Weights of a small GPT-style language model, trained from scratch on English Wikipedia.
Size: width 256, 12 heads of 32.
Training: a variant of Adam for these matrices, 13162 steps.
Each number is 500 + 50 x the weight over its row's rms, rounded and kept within 0 to 999. Layers, rows and columns count from 0. Numbers have three digits each. The size before them is the row's rms in percent of the matrix's.

# up: layer 10 MLP up, 1024x256, rms 0.127, rows 92-138, columns 192-255
# down: layer 10 MLP down (transposed), 1024x256, rms 0.125, rows 92-137, columns 192-255
up92 105:431553466506560524496487413491535552558504578524543447595533465496423520547555541534466526552373481423513464448432516524592477460492489585516547429469552564473471466509558401477499468582509492
down92 107:481444540589483463463488564559487447467582458629504545423504548507499557548562568435508564541428499567663458620536503467432406565508572532510499538433512435543478497529511470537505477522486452
up93 108:510498548495454509521520496584508549446441496429529625512506514573469533484444579489543528532556497448458458515491507555453403523465485456474548521464349547423485574541485439499397581549576461
down93 121:547515479456458523491572478602435502466515576526498448499565510527492567461463509507499452631559447449536407430562465508493474501483490502467467540439521433560573413516462461543513610508582463
up94 097:509461560526497501451555477522432484480481440542482455460530567462529533490494486424461478486476548542492476505576576576574437473604528554470477412432468519466526514440613531431500396465499469
down94 095:557463558550492477460506551419518475547491522509544530479571487456432449503587452433465525410534508500526498495494452503467551486528517534488569425528448496611486514558525446516493409492484483
up95 108:416460495451490439450392541496501475397445497478516511544496443619467393448519492490549428547502484606514473493535506550437508537598501539361513501447470546509424493413558608410544555483462524
down95 112:536504580503505440462582497458531492493487512421528523506485554613517528462505465473458556359430494490419531457455495483447435607494401525483491520500588426467448462436586499588433528459478508
up96 094:499511558519514522424494400469474542598493537433560518566458499438450400514438459600516532516575560551462429427480389687463488473445466476500485570517478502559461510448543419495403548506441376
down96 097:522483477440492498550467475466473514536475474657457509502502503491517459519446520534482504557448492499566450511491523468507524503555515471442480504525488464611522512597489569454549436534588519
up97 101:468497508584449439575467448560545479588537432489514519545539549446577486483588528481532516541416479489513452556482586454503538437547476547451432554514441518549489433527528490502564462493468528
down97 102:511508456430498533465506457497504485463468506441578480511470427541529492592386456503439501484556584452519448385477450559418461531538530458425458464437453548483551527541535455472421410563441538
up98 103:493550477470509597492387455484558553463479434477532492548491527466516431489438458430427508581444447467515479487470533477477519422564533562487560519492411536557471500553496457593471469532457551
down98 104:499498452420410547434566500501570521522402564584490527516501528491485609441534583527450532623502422481396555420458511462409499541447509520498432502463513532530573551481563530464487479452537570
up99 097:475554453523403431532467529535494469516507476536393416556547525501516416434475473542406554550602497544495485556526541583463450452547419563491573515501536594507468504527481539477578493586505522
down99 090:510517488470592594520542519580470534509470500514570463458522457486433462443546441561495397529472463527481471522553453532514524524429595551562442493498517442439473487516510471523489436428454497
up100 097:522520572455507493574507459567469509566427563486539524476479525469509479538397509510443529545586512497383481455489382520470492498427491545487473532582426484429516568412494460535484558495462472
down100 097:530426432519465456466529578524499493446531481605493500528484475539481552530519565496449455466538476520615335467526567422460441428518569519412535416453549509511514537633504440468495511522508454
up101 100:488398514449547454489412497504563440520499548501506590511546466519504414477484487483501466466500503584472488545523537560515386472443428431502553505554468582447409463579514544532502555630512472
down101 101:507471487513557492456497556430572500481516505556442469504471471488441475558474447589450497416468432539458507488519581511498460506481553487482483424457515484497470462549471503445516550513586558
up102 101:509471527410498523506437444532504579564486551463532562479566515460539530477548448490501461510474631580413496423535574515517435481493430473547663457587426508449540482444617453386496516523485458
down102 102:543561503508495554482483569428403421515533459540457396479469462527477452568455480490531512511513484544453439551553426460607548437515509558467465542457419498407464554503306572483513509495454543
up103 102:463439557478556526574569428551471466502504426389592503424535552560472503481481463467429473598550518424519490464493544461423463518482450450437554509486496442520545521385482453432494456551508585
down103 102:499515553520392485565467495475484483432497430531491534412449448475572501567468495571529497448556495489507459591584496411533488503442538583506466471587515496475539494548484590610522516522492489
up104 100:452497511534585565490495473457521493392511477511491573495591435537391476534573500504427402510481601516390435445435570528348522440559474545452550472482487541473491569522592524474557549424551510
down104 101:490539392550440430574469439580511414456560449522504503547510458391585465502487499581499518513600444505532449467478470552538487454554540414597469523488543423456506513472488511541509444459505567
up105 100:414447493558436506489451490473564530524432509473481479497479522498527487436418481488579467538551562513482458494474551534426437507549561474564512479450464531540455513346568501474498454544472463
down105 100:511544477456555488427516605547417395446579605641490565505571587513490516456504509489476501461500444545520413476526461515549539485469471524549514561491507482389501553486386449510492474392477535
up106 098:439601466479532500518395527575410462588469544518491444599538509588551503382528496605428517504443538540503451584563558542480490518527437544406606485420441469451489435514486512491423548505589472
down106 098:472458536505501538494577482575512434455462454531533515511437431487473528431523488506456513550473485512544483517438434565501610588553546449553479487589540405505439534577607533428544477435471478
up107 097:564492613488488563483581441571474481538461383394440502566489453624447457514465463511456500532522619512471491553579481523513526396508463478502464515461511487451538507560434563512460454549641507
down107 091:488555473466443438577493523467541432551541555525467420493445490520481398392455443513548550465490588504525458588486522462493565445484572511454505526485511531440471515531578473480450560552607469
up108 095:572552504534444568509429511545552527444465495462447474517499510497561591438608468477494527486445553406436479548632487566581414515495491532565538468497454507433525535539525590526516499568498492
down108 093:401499519514512496464544587494560648391455467463463592507473436546407444565552435485589538421423509550514553488536472472492489442479538462412549486441474516495388532506459556576470465528539484
up109 092:532514449499571519443526545507557517497509530524417523528550550476482441574541497576485486508571465415519481473470474603528466454463526525471571463451481578490448640495414514446394529555493513
down109 092:507450566514427522535565497509520443518413440566402585476493535622516438509526466493446381535492405524562488574474439510505452574479443519541451595512480522483487469425545524465506502465543569
up110 104:541599369481577533610455418576499527541446458456458493561539387494508439477436542410490478573466557504446484570604508521532510485527441596541558460507468591457518587539455474465537507546526453
down110 123:502524546509511509467500571533550493513504433524539533550519513510475456492573474585520472475528469529506424520460476524488474519488520466491507484441510477539519474482517487532491493511478549
up111 097:437462588551482554375524561508468440410489501460521473510608515563527517479503498522443601577527514465494452357427458546448503492459528413546457522499566496499494558469408421500463485450502496
down111 095:563501512468495455602458435531476480489484532479544490483574470557537504592527488513406461510479535559568460540405469500491442502451473472571534581488419457467518458550533508509578492538523539
up112 096:496491502411440518499501503485495566505568532468481490466588477603411591486571500487521509506519479454626496431543382487489549397521476478506443478460507467535530592507432427512479461502390513
down112 097:530546456519518578557550396496509560482522474393419514474437555498384437524476465511505497475413419476461543478535534468410422517536444509537566587504483534529535624477539501497493471546564470
up113 100:474419512542471523464412395528539423442524511509447498488491556559484551546569493542494463537448511530505466552468462520461524418392453521456518458502457495430537496493647553552504503544540512
down113 101:487462506518462506447513513560539581501573523556506553461535497502536472412465437494598433470480485577473506526469524555467479489543513483453483585563530557528542559444436531549548453532543463
up114 090:471484557508602505532447457499575495592509452516515524466473457470555426489587502478458468455497531488541519517459533506470505448512477542486518428536516526426496468461521562500522349586393511
down114 087:558563449496416506576593549448441584407447499488588496561449510524412531462476482528568522467577496507545382455500483527496531498482495446450500577410390525640491479573440534547451604455495523
up115 097:480484595557492576530547498532504496493410594543526450464562453493518538542438523414469474462473520443477469377425418489447462381512515454439602511502507491421475533539602553504473459510441379
down115 093:416510399442533484541484409533557552503559521435505466414434484488483514478461487576467443446427489615594476584535575534515514495490386515545490458544485504713462512507515461453481597544580514
up116 103:543417558436499500453445510561510528487449510495516480618520500485479450470450487399374526461533480477564452553552568555499429440383541585526507507523485516518489531526466453480469444524509478
down116 107:485423461487602514521522488498591434451480475526426496422530572516552455498459526625506492503473479433489483420381410547489489561463463559549530451466528527541470444477491460490489500425500437
up117 102:449471539519533391530492566494482559515528576460597494482488438489454561436497526588438544535493563588448466498504423564457469545416499488491501590533489530446449404416516495471435481622494484
down117 105:487451478432383523545526524564371491441434514486493620529542432509580541414503529406570548430516508472560509556578512421562501468476551468511467513514531547568446518416466509425537410459492423
up118 104:466413432584426504479417475517482520512357536420522511491512534453541442480418544446451498499479474495454513487523479546524525475466465567514537470496479529533446535449512517457478473620443378
down118 109:515542532498498451580530601481566649481486524544487511509461579489481560486388451530623456527478484503479429463444417493457462437542424544478517532502493538487483546519551444499403512562418488
up119 099:399472472447529461514519489457482573449541452504531549542568433529523575519511387535492500480540452501453533489455462501506481479539441526516465511466444471441556495538503473537425455617484545
down119 097:551567535486431530547510568491444490507580523449432419420450518462545399534407566500543522578417471533572564471484442589518528446537521491462596507504543519552483534506407517474454533542483460
up120 100:480549510561463471503467580536528558518619485467485493563558394545438414477570433537498512557519442498524479546552385460429434487492442561489423491478530492490605539417601603446461477502401486
down120 097:463486445529560445528391606496508457506496451489547453557483529526568481516459522476401469459478428431572476514578586645574481521578479514520516535568468484493537519567472504522506580432507543
up121 095:521439381583437543548422450529450476436558536620394531553500569476610479432577503493485427496489561504571488507489511540540465510568538489538453621461483494578470509504540589451543487544430525
down121 090:461443598492513533453543571493603554535528529430493447515489356501363489527458475513506543446550556581418430507488507545488472444510470539454509436491457565420505480492456458479420494432643437
up122 103:478512536528534563542488515501510579428471469596558554581515532491591510541511533478571416475509509538553509464470583505345505489488398517487475514558454605479478478584550526445504494553503509
down122 104:402491551479398429447550528469469380544475508448510603475491460479451507534481443505470504429407570537532453513414406497492477536433454558566521545483445401485506511453458486587498558616613498
up123 101:519503436575458470515546464492475577607470505524458601432470472411429488563482555490441552531493524512503472467555493578509440479540611512542397515431539507558518483489464454541416412489355525
down123 102:597636491400396527537431514498512484505508509466501478516451545479517513553486509532524420496452508518577478513400461482523505420559366419465519541514459466376557558524537485546566583459564483
up124 097:454495529454449510553376465502546504528495598480574540588622495489421501484523479448451435459553532448439469462419484480463414529513448569532520491510518521412428553485544513530442402513477459
down124 091:556547568515411471518463490526560423524516445539479530496521519543513548539534475545530476425450500437458516534504483442512520466459480446428499462496550577591544513565413522489556573545452628
up125 102:493449546498531457439502501579488514430517473457531625563501455467481370546477517440480441533501434468483503499498491517516478458472517521495466585482470553515417464454584542546406463539460491
down125 099:572473603357494602602589453552549486523490502483542458555566559489639564454490526525512551436522483524402590460466524552557472443502500509374461511502597397456481506551412527480585467529607496
up126 100:519458468506496473546451478493507526500481483561417586470519533501475457508446516557377462487489425513545467548521571533502384447476535476541468467563488581528469457502436503469460495498533552
down126 097:468472536534547618540490489498552466577488451552558437532517547530461356519531515518511478564402540431423512515436478358405501573486445469519619436449493496521495437505565536416499445447570549
up127 102:502476534455483489551497513468516493489500528481541549502609536481478394476592537446511517485499588514458493481480546492433449479373480614507437544474459502470471561419524410489463526523544546
down127 095:403492550492524417492439493463506559587473541516477452506450541524477446434479529511481423470505410492537517497494512487550451448566516467582452515494477523471609407604456456503475526498552451
up128 098:510522453423497453434522510483518477501510433598434462579527490600501478515575463395618478537543509486569463457497481531512487438496484534492502508467511497557483627492518384489506457465561492
down128 102:540493514583510497489505424517457431460442436409476401537485416387529437435538553519497494517499532472501519517528526434432446512589521479389515559504539533532478542490523419520465558558628541
up129 102:531513454539456470519613444503537563444530564546345546527537520417487477430555463468586530503574493514547499493553535562487501492482439469512468473522533489590500553549536469492496448502480490
down129 109:481535536511465503493489586434338489583495428399518535347436503493501535483451491476502562386464397482562564503494466472617489485389483486588560535540486536522423535525592591487562462487501505
up130 096:482515527428513530517503461552481478542495559578523480523586501459562446398443498386566539471516471480629459520423521630485501470594504535550592524561453589374501543442578528469506444516575430
down130 089:563473530488576416521535518604461514584518461508453405509510467549457452421550480567419494499544487450511473468557562494461541544483489483423459540450474559492559492471537441527472491476544609
up131 108:413536423542490410522416454495505606596580496542537529555581530500548471459539428471411480470457495605552476474488484552449460546526537417448429571484506520485451579534500559511489421465499482
down131 110:427461399544448514466520482604547495502543484523482591566501483537527562568513508462533543581490569505449532461508535531506347565516535502462463582463608478446534454525489459397459487565489553
up132 102:443455563466549414509450594530520585565449562577533442605501520505495367392554564497465470522445516569566439467477496492467436481536525596416605491518467619499511527467443457497550473570442502
down132 102:600513499587419465554609459487500412517504552487513591452463557550518557529554508543578521441510443510502488551448475575503580603491536522532552546499451501461532503487475547553483510480478493
up133 106:525523508510515464402454423504385478559480442471534486511518439497579433655449390424477554464600495530533483531467441479492502497499428512439421489466440508567518520517510530581460467518522499
down133 107:504447478409436572570469556394528574492466456514481589492467583550529453460500569483456446497518578552480493516583437536513550521469518533484467480367517475469566594455485420459445443461534539
up134 090:479534561489505533463460557518521499442521488374594378509504446615457572476491481445517509527548496551487508498505446540423536505416504479430555428550434504487549542514405547528506503547467518
down134 086:565473586579512550559477497504565578474487518565474561626479488439601542510492569508530527475440439461456576464530508511454551488562427464491405507441440570477468507509608533412411554488444489
up135 098:534534555540566505463464500555564554519490498527524564513535462480427538392548473615451549567561476494535497437366464553471545452451352430474438597512446529562489440481485445471494440528487498
down135 086:484544487435534487473513380482413414551436509507520460547516477554494505561387529414542492439498498444563574523540471487447469490558491531550540533519543550523530523468488473512483575493406430
up136 102:530554421557492492483514481542399519524592425612466476446453431532461563467452450476578558585441511575485462499561451570578565549630490476575458560483464501518499495483498515548535546472515499
down136 105:542546470489425497511472545609505476514503496478598516506489567472476502517519488593427462447543493476483511520477453435530450520518489569461560511516578445501604457510579452438530482543479508
up137 099:451545525437579473530463490565426584505482494522561629526515516555545483517485461436442558540454455414587467519470582591379485470541540514540472488500484481494516488512423440341440485517569585
down137 103:547594527452564489470494489551431433541513459502496411491435546476528528492495580468508482485524480556503535502548515506501390552498431525396546525520544536520513490429505474617537489486444471
up138 100:426503502587457514421571503601486480516526539528396539543413521477574570506537419453483479429390561466520513446466452467412518491509513530433507568522438539556507448417496517471389353532554518